config.yaml
vocab_size: 8192
rope_fraction: 1.0
learning_rate: 0.00223
lr_mult_qkv: 0.7
Each number is 500 + 50 x the weight over its row's rms, rounded and kept within 0 to 999. Layers, rows and columns count from 0. Numbers have three digits each. The size before them is the row's rms in percent of the matrix's.

# layer 4 MLP up, 2048x512, rms 0.0592, rows 1173-1309, columns 192-223
101:508494576596508496531436501598441479505539482510601526509506548525551533589564447501587432499540
103:489456499481574582506509473574464495394486439564474472470479438536491560414524441549440447516514
102:428463493488540442500431530493480502468485380389431589520522498477572494510374545494474478448478
101:509503492557536438429458501482483514545451502457508423463529441662487558582481585504567541422465
098:474512433548539503431445585456580556527453468584416493512490503494566441544561492563458487497525
106:472445563637565457489471552478495564520488409530512474478496512488439438406510541475491495478502
093:428488516538497439567634475479474468469528479492555497439473457432573560514410590496384479426524
096:600443425538471534429457456578500556484454504416483486591501447442456587554571526516515458603535
101:529488600483562437551467478441537467492462479469554517524459405489468491478438596601544554457584
101:488516444448498473491547483559610391367473581536574417472563457458465549417544465484518559527522
103:435451421503535543479483477595550489502499424516501531445465577537585513510480529494463497541463
106:451445510516538523529536411502528514516534505526445520604481470491532550506503390469491489501423
100:458531523585536522486503460580543493432505565460502446574474398447532471463662397418532440612527
101:534487499480582478515495388439439549483537516466499435570485521503489598548487495528464526528587
101:464484488505377487523521572496584529465530534514441484403434439486507377494450512466483532556523
094:501450511469532499441542461531486488525511491614548540623480506547406457523390457405607511472552
097:597515588440496406442499512469497458477477497519487518442478497521512501517483483479468549477484
101:468468573525499536460516480505466468434503553516425383511539487571521483555530518473512554548478
102:476475564510519470474497401540470448508455449473467489520538496537549525493529426529530469509530
104:536457519448578363609475544460560505516522534557601521519440517493442473544557485531522450589577
112:496483499492447571493529524532450507551444463554535515554605469632499559541495413553467473588578
099:494507524544428503597517467413537562421470503458590413456582376462470627550455552465525481420593
095:467484498552477462475457594537540534532556528410520479473409539395430494482584462595512520504456
087:472496548534547575431456578494506484512522479464510445475540582588466482439477473561450507471615
098:520479459489481513602503495514565470482513476444505446431502467471576474556535421451425447422420
099:521435470448485496420382545496541509520502521484539471537483440522562481546465509499521403500441
095:536466438555554435426583454516438563555373503515447468491488513503476452475444519515557348447567
096:504521460523535505551508584548432487527483491416578556411497489461521475517512530537452510581496
098:483447600562517495493431472490482527471515518552502494518500447520543527570604605533450446554454
101:419532551462454510419485495498492509519482417553481473481495416539544549543480510523390511509462
095:423484528604550503467382509510543549487430534499472564512488530508443490490518461428490452494568
100:449480488539434416485455527564551531494423468510533561449524351463439570543560487399448491411492
100:472497477478495471534469533521539462530565410517442541470579380474442526466509457513497585494567
093:497436639512496480440575490423529423548502459503494469506504484487583601510539484532467466384522
102:515461421426613562507505473509436515554607559443579559504455514439435591399465491448519462546485
102:428515407546568492476513583560477546511476547451469445606519439425478579476499549478547443508522
102:506475436549510465553551483457594464537553432451473551562545565548549480411430442346416508488607
096:581485522394514487508509535544463529389375556550525457524520451503518520485523588544494437474549
105:512438518512429495537532434485465519499523442541551446463563454531487540481530431464463573475521
102:503461528541489441548439461567528564462434465553525487425486549528505489574481404430554543451555
101:475558405483497348430457509420482502552496507464463552442524540583510569490527531493577476543541
093:522459605432488536432481427414524545569577484486518509377519491479488511431527553500423497503479
100:471526503511520486427450544538545430514602512572540423528533503479473525465479452603600509556449
096:488525529396479525537579509516527473468439593483482507477497539507598355521475444491523397503602
104:477506568566513533495576392461488513441534450467519448382542568447398483481543375578503505535600
092:456501494492575479504545404568466422486609468444558423425617590441564588479456464481449561529581
102:427554427452535513474542528417530456508546516480546559543541519402531525562382402521489494490543
104:502485517481443611395461575605572524452511488475623513527456494563491516518585495585568544425511
102:583586438469455481521506540620450417541498488477413525602544457472473468505473527513546487424455
105:476538533451565465521435489478573440559454452510513445518431475490478548479538475511443571489470
104:403562576600538533485508538549500474481515533538459493533554486500481494551464471496494498493414
103:442441553543560539531458509530551473507453496531545498559526448535556511394533509378508533477494
100:464417535551462618459475468482556531595512542600552415529503536638544472523507483573550535462542
099:486487391461497483463498525520466618444514556466426531534533447650501508491455512471482517446518
102:461410471462455504487522442542645483496530578400522533543554522450543465492556598412565447470478
101:478487544525465569536513586401520475537578422570445540512441347463484475499477584507563558526486
097:474464550432476462530506514423496400545538532457403533556476550517484592513544468524500496455442
102:537398432539455510446497413543484554466491575638517524560436470489484524497537466486476580501530
106:541532469434505574548474557428452540478522451615555550491521472586464430472408462571536479502563
102:552490589564395548499487593555463497497493495415546578466411554491588510516497505525559441550406
109:455453463471525587461497550642529499503491481577454512519466528502400497520468469497411536447426
094:614544521510413449495430513454525481529481493440469585454622469506543509526539448501587571533458
110:497521488477527595522452545500468592517529486591473455553543448452524446443497442425532432499512
100:554447559549484445462484527484453536443498558453565505471419495421465540500423468524454548414454
102:462427416463644444492519553435516494511522558439441576514552552474463422480560496445459515406501
089:488525506590495517566559483415459397412534456451511391506462550461408535478490479540404599478479
099:459510556573515512542541515542553526460471466494476536413459486503473538495506501575507544485443
104:430478568496539517511488501456544474455494522512433521591510410518533565398454456446521463492568
100:554466366518469569522518517429526477553516543486548571508530566555366524485446550501526474416467
094:500498552495464432572486443404488547492517532461367517385501534460508514508522488530409449513486
105:530477597547475407566432511568531580485455603529541479515626369555495486505458607457444473424515
104:574475561502459468497439502476578522452496557573502448467519557442585484408524452513421451570457
105:462486523523472544504565557444489445533506464479590523423470408443558505505448548545513468474558
106:486472476473514524574461438520513400498517423463403623542625459484486485450325418478502517446422
097:417479463490446444419539504552486442469591446498510427558538593510547492553526430489558484519443
104:466475420441455399535542408600570402519503625568515520467579437483540521427434510547580434660463
102:471533521466508502497461547547510510549461566588429499475454435514468460488472439464430602481508
100:500544433575537511582526498423454448397466538511482539479492502455450453473531519551492409491510
094:473353390519519506535466481495475545458530462520542500560492513574586522463517493546524480520556
104:519444553511421458571471507469563441499552448571507508548482520480522480503487546553472485489465
104:425396463518484451554614571413490537547434465519422510502541539524507455463505460560462442457472
097:476554556389393495558516529455516505416489539454492466489486518506514540540457525467539463504494
100:546522530588480493502475531522442391581562485518462485558546463531542475522556470568548512486552
100:554469533645486556560521455501522437448466535565445497608468620547456529572493434538521570504517
092:523435471504633469471490500388569530541500608492463442441573569497468507552551488419561404454514
100:488551465498526431505484584445465431561439417517392513583429436509562631540525500536505451545550
095:517454432605470449455467440466411502507451534530529549520540573457506497463471471525602571564613
102:545572547461478442550463546501446425602477518456462517598489393532511429567539537467571517483531
103:469502416536532542528517483415487459558523483542489540530500497362469489521523484489457474502439
106:438548481548552524447548452615546428448407515556534450511547523450509430463449463514529493504424
103:474481459458520498554542409464500558472492504620418497450454544542405525433524440487512511563463
102:579469484504583419412501527398472507502496408498475475483592477555493466490592460518424534495463
103:507525435366424573482518398491466519449537486537467502553431554485480495536440426573455515549503
102:600555417481434447486565492545458500449489497499429527564466441422501465578518554480457449331494
096:489529416521546516444485474509495530469533441564513479555482484495479514486572444500502571513463
102:523482498533436416511482570520504530419449591527442564406406497448453473437466553431434516459515
101:536499547466583591545501511621520493529452429495530467535577496563423540478452529444564472515472
092:587505466479603494485509438549462481492462586495445552489432455521538468423384557461570471398558
104:616541439514509469504495637418537525485503517519562444432528599528473550498509471499428454542520
106:511468524529566496538493531497518500495525425489489531435460516486495434537588548522426533587488
098:510446470532560471457452523371477414470593489436508550484522552490474374528533540512517446549501
102:456499521589557480546511588480530548515464548480539526594548468485503538501544613422452597521469
105:475487418520587464407465486508507401482423503547556519543455461445506482531545509529472476503522
096:509555503517484591547441423563493547427489536434510589498540448488418448482460504627594568417463
099:441436492482427548514543476487505455441439535433445566511572531534546419551470546482451486502432
103:454629539452528524470584461490466462511527515434455484510510471536398466603505430386578511524516
096:448507488517561508548521419554534425459530483506513549452477608529529525504479567556483466474524
100:492573474506570549431503418439494538567423443493576545479549544490519568506540547586359520452577
100:476550553423543597416558536528523547409506533483448489583482478425412557407484444497513514511574
114:489560456480411595495538639513358435490541606489485480494512458490494519465491497470456497481448
101:438462502562464542531545534510404563510552542576471485507508472561504419402567543570513482522441
100:425496452513470604468415509438495504486489505450557449475537476532479533457426532524600391412545
106:525497572418583547486440509491466511513494460451523470639498491506553492512572482554490516449410
103:580458441527476536544521449481465528477538586452555510437523521498480437477572523558481468554479
101:519540510623511472514410412481459486512434475526448526495559523531539412523519425559445597493540
102:530425417434582501500536518555482516397544547498549581502488477457488482454439474467521400587490
102:590508571535478496499398560447480578439568556530500542484583558487554477558476358509401516547448
097:471492496604446480601480530438517529448503508556459556509462437464395574394536472557500511455480
096:499333465543532430514480449551457487495549638550534414562505609463379499459544490502460465571512
103:508523511586542497551474428436546430489542573522469490511472590562473516468322580422498464498537
093:474565470523432518468523466509502577443454533553494576438529477520519505554484592470504471512503
098:506567401586478460500438479404463462456489509454524516543490456436533437486497462430570561584624
094:575466598447470502483530574448499503498457520498533473495437505501512586553374496558473506561531
101:545550528522581482498545432579628553459458444564437509543527473484390528513546477522444503553477
109:470500424434469470569458581482491381592542514399457507486531464501482469430494439503494503556529
101:552501509520474532445587512470496505543485565537535501442486591449534383496570566486494511530482
098:448517463554556507418530543511492573445533531495541513599578474576511462529472473509496521519480
101:480561538544469539411448493531463612601424422538462537577506423590475531478481463508493418544526
105:518543576430550502446498511533520441559374560473450425515546525520499511535626527567522527455464
098:461570509453510422492521444503462480541574508435514473558468547458438477563553557518482431476501
097:493437525487537465503546541516452460494460477493391491553397510474444442462513466492469466475547
093:474515562526518494558541492498535547522632517512485496431468451551503522500501448576499484475463
099:529570503460458511523402477448466406521473547428520589479446576534453552479512546484500453457492
102:522599524573560478538459512436528544541526526521529505451500516570485507571530509615460494403429
102:554441544533499574501481475519548542533408498489423478474430498507455508474506431424540549532567
103:409477566472548577492493454496503440488527530537515461456477528498580426552499489552587519511468
098:545394481555500509568484360485497493438470485486427553476496508477500507442493469448474611494495
# layer 4 MLP down (transposed), 2048x512, rms 0.0424, rows 1173-1309, columns 192-223
100:463558454449518542457490481457494464464386436395471536589494549506522474410606433520465471515443
103:528464397392539605502451543450578432482515554506516482559549513555457471496575518473487488489400
101:526465477558463544474496489399399516469460469448539528543535601372487641526542480496501475550470
101:543500453538505538467532497493475384505459485481620534475518560501410536529483410521527480443564
099:499529516561530575549492578395395501455532576493487574488488485593465434509515564495519479542506
107:456539540446623471527463546413503496499473603536420475613480561512631616462513571493441494534439
098:449633568482427526523485370553462511551458451493514527605502516460537530515458541632497594480529
098:467530483516398501519441453549430434604511458417478469531503461567438401514493312451510484466449
097:449596466554461606462534537580517509575491494579470502530331497531545558413650446480533575536569
097:505511585490439586490508513493458503618531467474575603548500400541503482549489448504497436486486
101:493492558527487499569587501468578431462541486477566421531500396515523478509530484499528412490515
104:457486548492518492481485552473445472475436555463487480459465535447518506369557546564476587489474
104:505580476454570450511448508511439461465629476608512538486479450531430603569421529580454594450560
102:528546523469457463563516506447495566492523531607482517537531489575504588498497474545459571515496
102:465484420465386534413554473488548533451496544537512505526476443451496567517551498409458563468499
094:455517503515474568631517455481447560526496552433521464479497523545509484532483501517409519552413
100:532482482548558490423594512506443465525558412522528530475538503490508501540472459502445568499460
099:474480467614476425541525439456485498471610515442468487557526526506584446531517577471459415484466
101:487566553537460496466519510538494433418515470503509576467530502538545550432554566478532573551452
102:516460545454509529449506456557468570431638446491602491435465483470550461523580500516540519500560
107:517507596472525526463527414541547479583503515500529463608564521458554388509564431491540442582505
101:445387469498464391520597474533516444493472507508479545466398534452471594517471534509488465452445
099:529510485478505496465502479623544421515513444512529600417561512522408507560533552514493527539468
080:468420479489467451460457437461459521511494508496506454494493500487468479505509536499528513598553
092:527583572485485442491446438490510491516549552502415502515485486500474606478529585463469491551587
100:503533511611499559517524511548544471526486398488524567526513431527466574483441580612504518395579
097:491577531446479509521472529506467464503553372544501356484538477457510508534486505492502503587511
100:489492617481420491543495566475497449467525516510516468491449428409541443418485493560605576445520
100:454491503392528538502545515463470499617413540449437532482582588540408418483579404610550513579477
093:453419462451522453476389504453487501519524546559565521475378534548456425539500513544437467472552
096:453571550559496518519617477500541384483563568564483404441524503506498539528421531568422521516449
097:504485465557471495482532537469521569466560486533497522514502468604525514497497484520639513591468
100:496476549509493535350437536540484509455557523479516443545501556517476560560479484495440456491480
097:442477568489499579498510560424481404410419419518527488478496590479508512515540450488559472498519
102:564494586475571547505466449512438474636586520512519482580435554494458544580614466477561406410518
101:558467566463483434518545494533559506437490473587564455511557529527511436549435548497525461525468
104:447544475425492533534427421508519420531556615532417534558519471421504558529509546499538526524508
096:424482534580491459493458507546546518463506542495488546497395429541522568451514511521556511536510
109:549398526543440441477418565453517464546506503513562501481526450538461581491543412471420555457395
103:469483571536507394504529410506511548412529566494511413428487510478448534579571553505588495528465
101:479540331540521503468531490485477613499458465429492545471582550526481467525504562492489468563474
100:481457527410503540408535509502523544410426523514434482387514450521511546473532560454575524527512
100:540507496440442512522599554400556561460467506453505544502480333487527599510552478506391502447480
096:555481516503549529489479567471497529554472430520498450519562515472520534472497505463509528561526
102:543482512440408521489433489554452456369449503457406545468512516470507575623439620502487443574451
094:556528475547527490494454421448376486467441528514515536623441455423524474403501515519465524506461
100:572514518515475478526517458498439546471471464472418466422468545530544540494629517523587445423563
102:483472535518564433483396548468564510472579604511518509496535541546507523528566584546495448589493
100:553447343503424582533476611437579434474515494576541419453444538521427505533587567482462549441540
102:486490506401432505567554458545439521488551528503512523541464492493537543510399511465540540512514
105:523595541509505546507449570509510545534442521567384544539562505542513519486490518643542539488493
101:406462586499573444509337482543465519506413500441568546383499455539482582534509529562511495489410
100:551552488509436569471529498529562446514525574427382462557454476451455532479529415487540537483434
099:541381431459552447562503554581575522631558510511476407551518494571507522485530563512473420513502
099:465466448480522482548574406487457531578477460429511589542460454391462482551433444523510451621402
101:577441407434565444552557503522486448576546444577503468408546493477519496503470522491503394576534
098:386490581504497486512502529585548448508472463523539528447502484540483577490504619542504426420456
102:466484500522512545471494563489424499465548515506600460550481469447518515444330451538488486500427
104:559554582513505449514538514511464468427533466521582489475473454411466411533470530488525455497502
103:602489546501495470529484450413504557540518557471431411438450457489527523550511531453600563489542
101:549612468521583466444538515531485521560501502539449451503486558569471488453600484545533451453510
099:503458418564463501463497517565484448471409504471606547500592556460498633527496453463526603464500
099:548523537537415485506497493442451499519439528597499601488550506465334490492512494545588497489564
101:472418451440468480504444495435485583509559522534546501525459523539525493407543550438499617462539
101:561525620505530472468420447586529506509490536495521492498545519489570625440424589534496463559450
085:517433595471488489484522483558547542550467562458559507572523477539428548506543502497483557484494
096:567519534598505485482509555449439455541504523457471501385464382439562550470517624535364459496436
101:430478523480516567507548577500509508501421460491525570563507574512507541485509468411483561505484
099:546509457453473503428475449525414597568512573559484549526539552507481575575484444514495521480466
096:515526449400451532443531461559533466478552541503529455454510447458418519463447515527582525430552
099:611429568550461489557458388481466465500511423434477554527496472436549505505479481480438591463398
104:536557489553490464407461538498408479444359536505497431541509478443462501472523550576516470535545
105:521608490508511439427468543419486415482440492572538538516565472443514489524655496566472536460482
106:499631489525489510525466597546537524570520596429560454539432566479583419531500549441425517570523
101:532518474517494509571481432537520508440503483537432538479609556543540567608585565501482458469466
103:448443531612462458480518502559571526474530578432432463487452548580527530465557440540501451543496
101:501458489479399565474542506465487446535519534524425531471540397490525498457481448427558458496453
101:572453436497425658503448469525574542525509518507414495572517497537460571458522580472454516490515
098:572504572474489535530382563605530607600468567511477530471550431542546529534464577489472512501505
099:492551570430538519509461498452551540603493533463444513498436432485442494470487552436487485471505
097:451502481543537425518519445453519566447475443498445470413503510480439487549488551548539508537470
095:492481483576481490480446472467428581511434411544529438541482443547453518479500484577495570499564
099:587520494514520465523488524520516557631469512521510488506488453502525545485493461472421474407488
101:487498584454496513559445453474524516483506566588482465504453493503503452517509472613453479530463
091:516508463439611529497450503552453454523450511492562493465507509598440463524557481489463551551505
101:625496473554519450548460530522511574530501533483428457457535519518455415505489450454471478462431
080:553490527486478509423456487476583586490507576487496483552555538462494507521514539534517525553547
104:476623459499592528535507555459546517566436460494511461397551464486586525480486483446545457485411
099:506471536435486495466456521453500525416467515450515441499510560552576482478375447529481417518476
106:522420443572475482646562432412599432494505479564504541412489547472485463597417492547503509493520
104:460451460455507562424555487494627518488461637431541553495477466542520506549535548476512453563493
102:468549578464487490492494569511562501590411579541509412501516573495448533465435428621500472577468
107:498431483512485468599569461470563546506476563545475479535503530578539501419448520495377464403483
101:401519485476540586471507521560575502576568563457472471450520541464474477436444429463497553536516
097:532515546517498457477480497418544458480452515543515588489459464546558509493530517467436476548546
105:464509472450457505554457579551467478564530516506494487484479526580505565501488502531526451392396
099:410483540443524456439496531400466505470436486555543569380492451572405565584491443494538495575509
097:419485446478535465475485505403526442507476479585482526479508480476554450458546459518436506559469
098:387459528476471461596508467523528533463504543474482512539434563479497591474558514455450523508510
103:434474534432430521572568476495505553460455444380418546472526440439427490552454547365560478485532
097:576505534464570507513562472487494541483490497436574545515601452430499392410544461485504477470519
103:476527490580442554466563477359536456410465463488472453416496452450528551550506471621544477488556
104:484501506553631460523484592570482486563513512510509475488437557476506536484504521445489485559472
098:549498539499522478571430628419608459539435539523519477492532456620409556486564451513510498500550
103:401535469483596526483521439518520565543615456526441497511440412428389512500574456441479482500539
104:506462482473444535476531468541587361497536516512437558455406453574530536516485548531517586546509
096:452553454491533451497483495485462449500405446508416475528502493551516423473474422581450501543549
101:456531527572411493491505539479578481539624553541456509513574497505468459548528526469474539479543
095:481547567552456505459521522537536443544583502539522527507493473486443389526435516579491514467489
100:571565470568549451503565419532511497548435495476514511497469543525563476452427571475530551494477
102:588531521579428449586490490551471441443410546531503447452523459599503523470559502472427470478505
099:592502543474545441542477464537464466557581498432521421471422507487430530551520498457484417459510
107:440485523523532567489504409531536500440465464467580424502575523446552517452572538461574512470564
103:447598458427557489513554604430538511485546458474446464596559409512522534581568446557573537528555
103:509584523530446509473527507486476576482558522461429504430542590447497499419513503485470559522456
097:465518465439605538499501498554400520515473495453443553418481464503465448585519472538533523478522
099:501471503500498573547478479418570518537522604530497574480524478455461546536549365521502620433459
092:593525537477452417470481489520567403525451514478511551550462575527598554510601515485473468553546
099:534533519476501503462397490445501454499485428524477546433566400506468467530533442548613539510491
103:445517588570504507473497538480533441446569532563497513425588470428456360545532377514435498521505
096:459551500458465457469496451523554470521502462546513556472505502572439534515517545557569469412519
097:532469377546559420508494456481459530502547570489401531466663472470484470524505511559512506518532
098:491513502417470500465546474541467669501614524457468474481447402600523494422561533515496465460476
099:416546590485505549496476524554425410604450410484554478527444524593569435540502438483570544502503
106:642485511509512422533502560472491503576435507482578452514480611428422461586492537504467501522476
104:519465571507515498540467485401501517517464489401423492507543442503552530419511533486461511481479
102:450538461430480457393426457499582449508438545531551423519538469462457547473483429440471546429538
102:510478550533499558607503485490499478455627548469564506537539580501475507585500442505548526440544
106:527561518530495479441433550568459592563546459477432471549380495496524470525449573507504472545496
103:551591453601437484492493476438555521498528541505473491532510504605528608423578592440495553474512
099:475523503478529464525539458525498488503547449502529523473429517519485495461565571540444577488536
099:462461524508569504524528584482578515479516530530477436471500423534393461516516537495508460463465
099:600433614503479521454501488476504564485411446494494515505428464476435536484607543497512465396427
098:444509496488501487459510555523483368459585457477479432541546531328480521512536494463550430451479
099:502571527487486496461467527557465490488556512521534462429517450409549572516529480559578502466527
103:463481448476429502553464486508537444474519531525504531494423518665504458501506463361468548566509
104:528506518550399387466503550594449439470501432502404529483439502509475511502496491576438439530458
# layer 4 MLP gate, 2048x512, rms 0.058, rows 1174-1310, columns 192-223
105:462602456428434557521501501466525550476585565565485503486546468565528337472539536573431508561474
099:520571482444517500536390476557418471451575496559527476523594465443443470503506545526516490500538
104:515531461439532484517435436520566502485535448565479490502508479457470473441520441564465488468464
097:497546502481547536496571558534515397588508551434571550475540539346534530423538470461571551529536
106:630603471586516442432549540442488459452442597444527514553525483505488509539537509506500436544517
097:595517527504495480540488463511395547502464493597482525545506596394615550539390483474547496443572
098:461470503498511514557530483490622501594539608443432552527431555512507510530455532530543475502427
097:498449428509598454496529533490496495489505480504491506492515468516415449468531445536430489472482
099:513529500459495433539580509522451479471542466448541501494518457518463390623425475438552503461505
104:545511534523554525476488500467416473532493478560557390538513486579600470524528469498464543566538
099:521528468507512500402481471459572491477401471430416522430439454530480554675535442524447524559434
103:408414526439476602485522500464455522537356460484609448512461525540499566483450497539464458470480
102:529568526546506498496546472468541488424440452439439433548471543475422521414574482409495505426450
098:442482541464492515595514491455536500461486560600409559445555492427405517521482525489475524448541
094:456581516505526521528516578536499520567483510485539451477502599450494487485375459510543506483459
093:517460576452526523431458422550514450514544451516478488500415429525481463516534467558588452487527
099:490562473467554506485503573513417457477456496425499520549442599511516502486484386491486484489505
100:461507474494554491490503532516470457498534483421461544558473519451456404565510475476560486434535
105:510443558514481539501542443525415513475418541483492462586529531465404510526611542509559453486476
110:522472522492584551392460471563483458528375423446564502486513394560601475510550525477466648394545
101:491536501459592500469537525419492439532523372590462434522565433549462495471500525436434422535585
095:434523512566392589485434434450448518509567422476531484533444519462507567439573528517542445537479
088:597531576542537530398359493529540479526553556534537543495549537549496491437590491439546569570541
098:582506565490479470476522565430453513502527517523495475439536500568470433519571496460510501499534
099:445527466573510568514475500463512455431585468488608529468511432465539507531546536554445513479526
096:539505467522548530468521414557588458453510479505505445526545500500541431500411469484531445514498
100:505418488462573412438478481537504402530496554449445501565441589477499584511486530482478539518401
101:534472443555564430526542503517477482479483490539507497495544517581379427577526473495521423552441
103:473411483469444503553588542448421505499595603544474487507403500519553464483470500380478522564503
098:487493613480541505542522470527458516389476460566532423517487424493448415515536507532533485473566
102:510420404487572423471470557488554608575457503440587433430392466545576533415539498484560485490453
101:435501484388517464546610509448595581528443487463427513511516506524508582447544478502458564523569
095:541431475553456575483578534461416575470452492567488565480567391462528473476612497468518459464399
102:504517538506543483450446502466509532522511519369540527573438516551582609534393374515526522429426
099:572507443506525510482570511581459473472401495498413573456458457469577518512455551465453468525445
105:522480399503475466484440635541470519499510644548476489471356546507433419564445489477495491520451
096:523517579530463589542550458419475380545513448410572506474466428514554470479460516495539558517543
105:459332507538508469563539520524468483469497511476578406460506481680562535633473557528409453534520
100:431449534390508528531580473531488439568514499479493506611516517448486538413454542537473441549463
102:440474579513548513574570480560486435436542575497420491475548587544556474586650476499532522475520
092:541450548458444483596472491419490518502447477435616455465523506537585431476532515454379520498529
103:552505484479435534479475479466509492554596546441509535475505402493485487444567483462453436584560
099:548453568505529485440522485462477485538484413460452470582587443516614524502456503495442537473577
102:561501551418502442427529565532501450616558520469447494547485444533595529500427533498365553506550
093:353441422569489533501514560537521592479561583497511499540415498474607576503388471472463529507493
101:569562561467469565548525471482489490597499463464629537542524510574517513505461398452497454514495
101:500479475518519453521475548473555420525497531432577470584476539522403519510571512495509446505389
103:503501545521463477450551592507539496490479414504468474461508497564540600490551482465484572465502
101:604497523423537469563525478480503477429512565527493467500426441526473495531450492470449487434449
103:481474442482562511590576500423489548442558456478507479467444554512548524494380441545538414464574
104:591548464515498481529584416535540451540485519471460566488521628486474567501595498455563583413506
099:531543491555496455502531519453354479410439546482545489444482488570452501519465540461462478441605
099:441489603546432520494458517471387434511579505443526531488452553455534497543562518466547501533525
097:605471359464544516516483494580440467488481500531490496501588556460499458533617511525558480534533
100:440622556501525467541448479454422528518481562547505386477496548466460457452521540577542438603407
102:489514512445467432477444417497609511417480505529542441459539412522395469510503528504537461488477
101:468582469436390496531490524527512508476529519524489462474495554482520501463535502523659527512465
104:487414516501611453518526562528486449487524434544565423540531501543466528538469472504511546445463
100:444503520491552505433558478496359432534478583524513507522439469436445518469556576526550548545490
102:487563464501549502554512475445525549483516566465498516549509444490539453588485539486558477558496
095:509405401516526569513454563462599564536492483449447461513486506489503545585473509523486514521416
110:437385456406575495540490501477565659526414461572422492552435515556527438523532464508481442457505
100:469469562403466491427454496542440564417566606511487474531472461450597504458499518505479469434587
097:503540414551505464490586613528414551553494482463477618619567581578521501520414516454508528544500
097:531481552479430528650541477457552606528487552538545398503474520472399541499597499479531589526622
092:482533496483452563507419553548496524492522508547486459477535482494525467507477507544516548478494
104:457529521500527523395528476473523390548573430486512499503443381542585514418534458476440414510490
109:392514528444485571548501451385554404401500489507471543586572523490457552492492513556410450548523
097:489466514568484507492440482487538508500434375541597450514519534506495502512572503513528477468471
105:512470507562535438527557471626473603432506439446518464472431428446492462401492540556575484468434
103:447594568495467500539528497556576413534486607499490535450490527548470511524436579455494496515461
105:557459475501553452486527474534483507510436525510524502517453468544520462532590509624477563484428
102:504508451482475541398512506541432492549464502463514479484435503548390559493433441519555396458495
099:474512431541483475429623551440511473524547588613476539496560453488521498468492523502468489406519
102:516459482567576480486511471441521512517477558521537485453482551499647508488582550531440460469525
102:518605493593510467452478613540430484463437538583525508483493554493512454434431442394462458566531
101:565520470523532480497489521559551543504562526521524567523604560452390433548484490538440548552507
097:513428486513583481548450500609405501541505425442586524490513418512489572524449512530575483560472
102:518380446438504387492580414515471466584470521524490483546559479596487521580484455502441520447451
103:494504481511499453525544432531468477444534470512461441448443476456483557515579493495485513462479
094:512531500489515484537523460473521548546497415474453428520422468464558583460522541437504494473537
094:525504455601604421538558448594475443544568484499458469504564613520477548537598456527518547576492
097:415547441616518450571549532466469483435411539549484494458506576458549437515471503466504497517465
097:461479491507542468534435575515537453465528434484408557429540452477485458575490528555455480523455
096:514440492515475474483480558496515495443416543495493562524388589575484488603593403531466486434398
098:517555438594502471478533425511467521518478480414549584419572591511452571456510506572555527542539
101:565473547497540526477453565455547498463397503454558563574423451441493531552561535500570450511583
102:479560539539615490461426500453484456517503574479499513492482562557521450484479455479485526601583
105:521556572495477522532564618584467483482491504471450453474537362489473506437544549496496414526518
097:447563512497560469502432442476349507515517394561595464518574483443476503547457460597490579499503
098:519467497535425563523429423609477500503463492507469440547513462507432483460467583450489463519408
102:519530486555544551500567538511468538532424506490480573494543471525540499414490500513523548538616
098:544526560459496603412509506433499420570474531482481532458487572551511471481518500467564508484564
101:467492507538545455454504594503519520535456412616452490567487570431417443433564440503494580417476
100:408433496473452482477548496452506510470506508525403517424482459462420435441539504504628496504488
097:420547477479496491518522567635523473495491465538464483568531519474611495624595566486510396566434
096:555460507535526477529494543509514548533423466551552553494563525424465597496572429516561579479543
097:496418491566556499401535469572521555475535488470519432516577492528439422497587464503488513431486
099:562471565471518408573499505485460399519499546530561507649527484493519549469446467639542477501505
104:429562648524509501610476530548518554431528479497500506431380512525554460533521476509507492567547
102:514510517481485438480496505570465449596473447582539425439529432581540418580484453594507487404471
107:428488491597459588496530581425440541404445447487467510517473544483473504490403525528430482528484
092:567424567545516538582567569566488463510527416513490563546513481593469609566518447485522470462572
106:638535477518491519543465469509539509496487538547518448474529455430490473421512485610484516488480
103:464529511460424481603529491497565448497460480528522573567471451491499451508512477463548481459578
096:446474506476507489503504511526487469451482553465575551517478500547507529456397472533505488532548
101:640477564509335483500512471458512524445578561544506596547496477490540412537501512538531447525487
098:485449510454383493539552518493477441490458483500464535514576489417523512495361541535453469526458
108:523460434462482535520499461474586478494524466581461459439543561525513466364520500523536530551541
102:461570545480599463513429558522552535512497401474537483458607487417414481416542533552437486538570
106:446486457570516545457431499487505516511537519610442498571413504591534453575521548495448469486469
106:423579381472435478540551532409488376479446506525560495443480519448422531426578434465516450404449
103:417549527502453435487587483478531580526382479520522588497535560508563434531504450554467546556482
105:496493564482532592455440479446480452520486492403532506452504477570571471502508438452495482497537
092:532562416486522492447524456558550468484446537454484481482471484520509475545513554572534568446508
104:496545537509470534484503518524484508469563514476527483493519480553582537410471514541439479481417
096:411488529569471466503464510455591486502496467523531476415527523498505507456552563554512496461511
100:511515525461523451516570581450510562457486539512474483602558459453514448460518496508570500534523
101:516537408378550549480550504507490494541426474440563511465457465403589601509535519474496505552496
095:516510437462492459525497542500485476500483448487473410485511431444504513445477452447448545564517
100:551478453520486565481588519504459484501606620521517401490528484474411382549550546482511601478621
095:503448461448490417511366494497509457420509465517528523477540393472526563547539611405437543503526
102:565513554553508457482499409413503477434530468507510511487548504414494489423449537457415422516464
117:646536486477457544471519525531512473613528487420554412400442515513525509485507500653528378521442
105:467527557570464598509552539497513415525417524589502511448488550511575431560475533497540431458475
098:516408537512433522545447482508555481536519481581433572470478490535456518461403526458451488489577
101:460499532522412435487435583509489460461525503477505405509440452498510496499534514451449412475499
103:507558474430588545477553437522416441495512561519544531398502459530342582454554487519485524459482
100:429547391461496407510547517566477500479446552368465445451491538610563538537452424519502545575545
094:482492516533445567492512543473522510497449533401428542551579480479415490620451499544534477472569
098:475489515474568547420519473388539477374541559507518473444457452564479458530453476514490467568504
099:438528544579514506497518609472432503496471525397538525506413462393550436541449553516550530592494
102:527506567462596456495470490470472544549461421588521543532446492501456522437452521471522405413525
102:556423493509487440552567467463466541464494544454464428484449428439523477399520521532519459471591
102:519552424466495526569526417544429597502451536514515555501432505521525458608455460510581645531405
100:525552480401526480443525589519492435486500476577619449489552510516417490503461428518531341436508
106:584554448507501470455502455533471463501540433457399562514505460499590499419522497494492492454359